Weights of a small GPT-style language model, trained from scratch on English Wikipedia: 8.79M parameters.
Each number is 128 + 24 x the weight over its row's rms, rounded and kept within 0 to 255. Layers, rows and columns count from 0. The size above them is the row's rms in percent of the matrix's.

# layer 2 attention query, 256x256, rms 0.169, rows 218-255, columns 128-191
size [ 70  72  78  76  82  74  75  82  79  81  79  80  81  78  81  76  79  69  85  78  71  77  75  73  72  74  74  81  77  75  82  81  77  72  69  74  77  84]
[[141 148 123 113 126 161 111 141 140 127  93 112 108 139 116  93 159 108 118 121 120  98 154 142 125 131 109 127 194 102  94 170 117 143 111 128 104 172 130 123 120 162 137 131  90 120 113  89 142 137 130 132 139 102 179 140 147  82 119 117 129 144 106 144]
 [175  85  95  98  93 172  97 115 109 146 131 122 181 100 156 111 116 150 119 108 104 120 123  97 123 117 117 143 104 154 179 137 128 134 139 141 143 156 109 106 136 124 145 115 123 161  97 113 125 139 135 144 140  94 131 129 128 147 112 140 124 122  98 169]
 [124 139 132 134 109 137 137 146 147 155  94  97 136 169 161 136 168  95 114 138 153  98  48  93 161 168 143 166 121 109 110 104 162 147  97 150 110 140 172 171 149 110 118 115 147 124 151 151 113 162  62 113 173 142 119 138 157 137 140 141 117 115 152 137]
 [115 124  82 138 128 118 111 106 141 128 129 102 126 101 163 131 106 145 160 112 144  97 136 120 135 124 114 145 158 144 127 119  81 136 122 141 117 111 125 171 147 105 158 144 121 144 124 143 151 128  87 106 138 143  82 134 159 121 153 127 100 102 159 106]
 [ 92 120 174 133 136 118 140 131 106 152 124 114 151 108 128  79 113 137 147  72  99 110 182 144 129 123 138 159  98 137 113 142 146 134 162 127 126 128 127 150 156  89 138 161 121 146 141 173 124  91 130 147 117 128 152  97 140 116 142  89 165 147 125 120]
 [148 138  85 107 109 102 100  90 167 164 159 118 106 109 116 108 144 110 148 120 135 124 134 108 106 114 166 152 158 137 148 125  99 121  96  99 133 119 108  86  92 170  98 127 120 102 166 104 146 119 139 111 118 154 101 100 132 154 101 163 120 154 116  95]
 [100 160 104 127 120  92 125 165 109 107 130 152 123 163 147 170 129 130 150 143 118 117 134 142 151 118 125  98 103 114  90  96 127 119 150 162 137 119  96 116 125 127  62 143 130 125 124 169 127 156 154 137 165 110 112 128 188  94 135 102 130 115 132 111]
 [178 120 145 152 122 141 150 167 160 134 121 114 129 150 148 115 131 193  78 152 135 146 133 121 141 156 109 173 112 178 137  94 114  94 152 170 149 134 125 127  83 140 117 127 103 126 132 112 170 117 124 111 126 123 114 136 117 114 129  96 134 142 121 116]
 [122 129 167 134 141 161 134 142 107 134 118 101 129 138  92 122 109 176 120 131 155  80 140  76 152 128 111 129 172 118 133 138  95 137 184 128 112 129 113 159 133  97 136 102 109 139 116 125 107 155 120 115 152 170 140 146 170 121 149 125 120 131 150 134]
 [ 72 139 156 108 116 101 103 140 119 126 155 157  81 130 118 160 106 103 144 133 131 126 179 134 125 122 126 146 125 158 115 108 110 107 151 126 163 101 102 102  87  81 130 165 124 140 164 110 127  96 137 111 167 120 103  72 119  86 159 119 132 139  96 116]
 [139 143 116  66 113 116 130 115 151 190 122 118 158 119 114 104 128 109 123 149 122 152 187 134 148 140 128 169 114 151 203 117  87  91 157 100 138  82 135 118 156 117 126 132 129 110 173 126  91 130 111 109 133 129 121 150 127 155 156 105 158 162 139 155]
 [126 124 131 123 133  96 132  99 157 152 131 158 136 130 123  70 112 115 139 149 122  87 142 189 148 143 138 145 122  74 111 110 100 140 135 109 122 158 124 124 108 151 142 146 111 155 134 161 150 165 132 108 148 116  96 158 126 119 126 164 129 134 140  84]
 [143  64 118 101 124  96 175 116 165 139 128 143 172 121  84 122 102 122 123 123 131 151 139 156 138 146 126 164 104 133 114 119 133 168 135 124 152 138  95 141 154 123 101 133 168 109 122 121 138 143  90 149 127 117 138 168  94 113 158 102 136 107  95 145]
 [ 94 145 136 119  91 141 100 109 100 171 111 121 145 102  92 137 126 138 135 140 183 104  91 133 122 136 135 126 139 124 110  97 111 142  78 130 143 144 108  66 154 108  80 137  88  97  93 110 105  83  90 147 109 121 137 134 142 119 131 139 138 135 126 142]
 [140 122 153 145 135 149 142 163 132 115 142  61 133 158 136  80  45 136 130 147 153 142 118 122 124 103 100 108 123 117 144 100 136  72 103 117 126 129  92  77 190 166 157 179 114 167 132  85 133 104 153 106 100 145  75 123 111 137 106 135 160 127 121 172]
 [113  85 131 117  90 101 133 118 144 116 138 152  79 143 117  96 152 111 116 174 120 132 136 179 124 126  88  64  82 112 155 134 112 115 124 120 160  87  98  91 139 161  92 167 119  98 107 133 115 110 104 136 134 123 104 151 108 183 123 163  86 127 107 141]
 [126 122 150 181 124 127 144 121 108 156 136 122 118 133 153 120  79 135 149 165 116 153 147 165 102 129 116 130 128 127 125 126 138 164 131 162 165 125 128 132 130 158  66 159 127 107 170 131 103 114 120  98 145 140  98 158 101 118 139 126 121  90 123 144]
 [143 123 115 127 156 111 152 153 167 151 138 108 105 124 128 124 143 111 162  62 128 128 125 133 133 145 112 128 146 130 132 108 145 111 119  86 147 123 131 133 121  94 133 137 141 138 116 135  97 125 139 172 103 132 214 106 110 168 118 118  73 142 145 198]
 [160  83 139  96 117 119  93 100 159 132 150 113 123 153 115 145 119 102 115 141 119 142 168  97 124 129 127  94 133 124 152 119 103 113 130 117 133 122 132 135  86 132 123 122  95 155 136 115 175 131 177  89 149 167 182  91 160 112 125  98 142 141 146 119]
 [124 160 165  92  67 135 151 159 153  99 108 101 131 122 139 127 129  92 130 177 147 182 142 112 121 130 146 137 131 137 136 102 119 129 109 109 129 137 129 116 117 126 124 134 108 152 106 151 122 131 117 116 137 151 141 147 157 104 107 126 149 106 126 111]
 [129 121 115 166 100  94 141 137 163 111 125 127 161 126  93 130 115 118 113 103 149 153 126  98 114 107 127 133 113 128  98 119 158  78 127 105 131 123 150 145 139 154 142 140 144 157 140  94 120 154 141 112 149 137 143 114 187 143 120 123 125 138 103 132]
 [ 98 114 131 149 105 120 126 132 121 201 127 141 128 124 125 135 116 146 123 150 132 137 132 124 158 112 134 128 144 143  99  94 150  99 174 129 140 124 157 136 163 118 177 199 123 153 133 147 121  70 143 135 129  94 150 121 124 124 106 153 127 118 113 150]
 [134 119 115 124 116 134 134 137 136 120 117 100 135 149 159 127 147 131 101 133 108 148 152 152 104  87 158 119  84 126 132  89 102 114 128 129 115 148 160 148 167 150 144 111 135 122 107 161  92 130 139 137 115 110 150 131 148 100 164 178  65 138  91 102]
 [163 133 142 126 132 136 115 124 165 107 126 156 114 126 127 198 127 130 108 137 131 119 152 142 130 128 149 108 134 149 121 143 137 161 141  98  88 145 109 127 158 109 109 134 132 111 107 153 151 148 140 134 149 102 124 121  93 132 117 164 142 140 175 153]
 [104  88 179 188 167 138 148  77 127 144  96 154 132 150 104 120 156 123 133 152 131 122 157 131 108 154 165 160 107 122  59 112 137 182 105 115 164 145 151 104 116  68 106 131 146 146 136 139 184  93 119 139 135 136 108 112  67 154 147 142 145 146 154 153]
 [111  92 183  90 126 104 107 128  91 172 146 102 156 158  99 156 151  97 140 176 140 126 104 141 103 163 142 109 142 126 157 131 114 105 112 105 125  90 152  77 134 120 149 112 151  86 139  88 116  96 130 120 159 166 131 113 120 148 156 120  91 125 160 114]
 [108 149 110 136 140 122 124 135 138 125 129 149 115  95 143 139 106  95 159 175 110  92 107 124 107 159 171 112 143 104 124 101 128 113 118 116  87 118 130 146  99 141 136 136 115 111 121 126 159 192 123 122 113 109 153  83 123 155 115 144 106 152 134 115]
 [159 109 166 126  89 133 133 111 143 134 142 117 105 151 154 100 105 145 158  95 148 109 114 127 162 129 164 135  93 106 142 111 113 102 119 125 156 137 163 159 139 100 127 157 113  87 146 134 105 157 167 163 119 151 103 106 124 145 128 118 150 141 140 114]
 [124 134 116 172 135 102 131 145  96 118 112 148 160 126 129 134 182 140 103 125 116  98 151 113 172  58 154 155  93 128 154  54 141 122 116 137 155 102 164 109 137 115 138 133  80 142 161 145 108 115 152 134 161 171 129 135 128 146  65 119 134 103 137 123]
 [110 110 122 114 117  99 130 151 117 133 125 125 145  95  94  98 110 181 147 118 148 183 149 117 136 137 137 158 122 135 152 186 108 162 125 170 142 144 115  77 144 174 116 159 139 111 162 136 139 119 106 132 119 139 129 114 135 129 141 148 136 151 116 117]
 [ 93  64 132 182 125 131 134  95 167 127 128 135 136 132 129 102 154 106 132 101 113 138 126 126 129 120 102  95 170 128 119  91 110 126 136 122 159 112 122 164 155 116 153 167  84 145 121 163 174  96 162 148 140  87  90 143 124 113 134 126 124 163  94 147]
 [107  98 158 141 138 123  90 111 142 118 108 137 128 136 134  90 123 134 148 105 131 133 107 151 132 130 144 113 127 151 148 127 110 116 129 121 148  67 104 105 131  80 114 158 138 131  97 131 170 127  96 149 120 134 157 128 143 144 131 127 131 121 141 118]
 [111 144 115 119 111 132 102 104 110  81 163  66  88 137 151 151  77 130 151 114 117 174 156 127 112 159 146 132 163 127  87 140 157 102 156 146 113 123 136 120 144  90 159  89 155  62  99 166 173 111 131 141 115 137 150 111 148 100 124 125 102 101 158 141]
 [135 130 119 132 138 148 128 128 154 139 154 113 154 100 136 139 120  81 126  80 113  65 123 143 152 132  87 124 160 127 149 122 136 100 138 149 108 109  81 125 159  86 133 175 110 115 119 101 135  86 120 111 113 121 114 132 118 124 158 138 124 127 137 142]
 [121 144 113 104 128  94 141  86  90 124 114 135 135  99 136 129 143 124 107 102 111 149 131 136 143 169  87  93 148 155 109 121 127 125 120 159 152 138 122 129  84 128 134 136 160 100 124 126 135 152 112 169 161 120 140 140 172 124  89  52  94 132 148 175]
 [138 109 142  88 126 107 113  95 162 129 120 129 118  99 141  69 113 150  96 124 150 150 100 149  97 115 118 148 127 107 174 129 129 109 123 142  78 134 109 131 169 123 133 115 114 119 156 104 205 135 105 149 136 115  90 131 132  91 133 109 107  93  84 131]
 [148 134 105 149 116 133 147 111 101 152  78  93 125 178 129  88  84  97 121 110 106 116 160 149 127 156 103 136 116 124 118 149 150 136 152 121 140  73 129 139 147 122  98 120 177 142 119 111 151  83 139 125 128 114 111 144 140  73 116 122 144 171 125 143]
 [144 147 129 176 119 132 135 111 115 138 114 130 121 138 102  93 140 141 135 115 118 108 130 151 141 124 165  86 104  93 139 127 132 124 145 112  57 143 149 113 131 146 136 110 100 146 137 109 133 154 134 144 118 135 116 120 156 158  94  96 127 144 117 138]]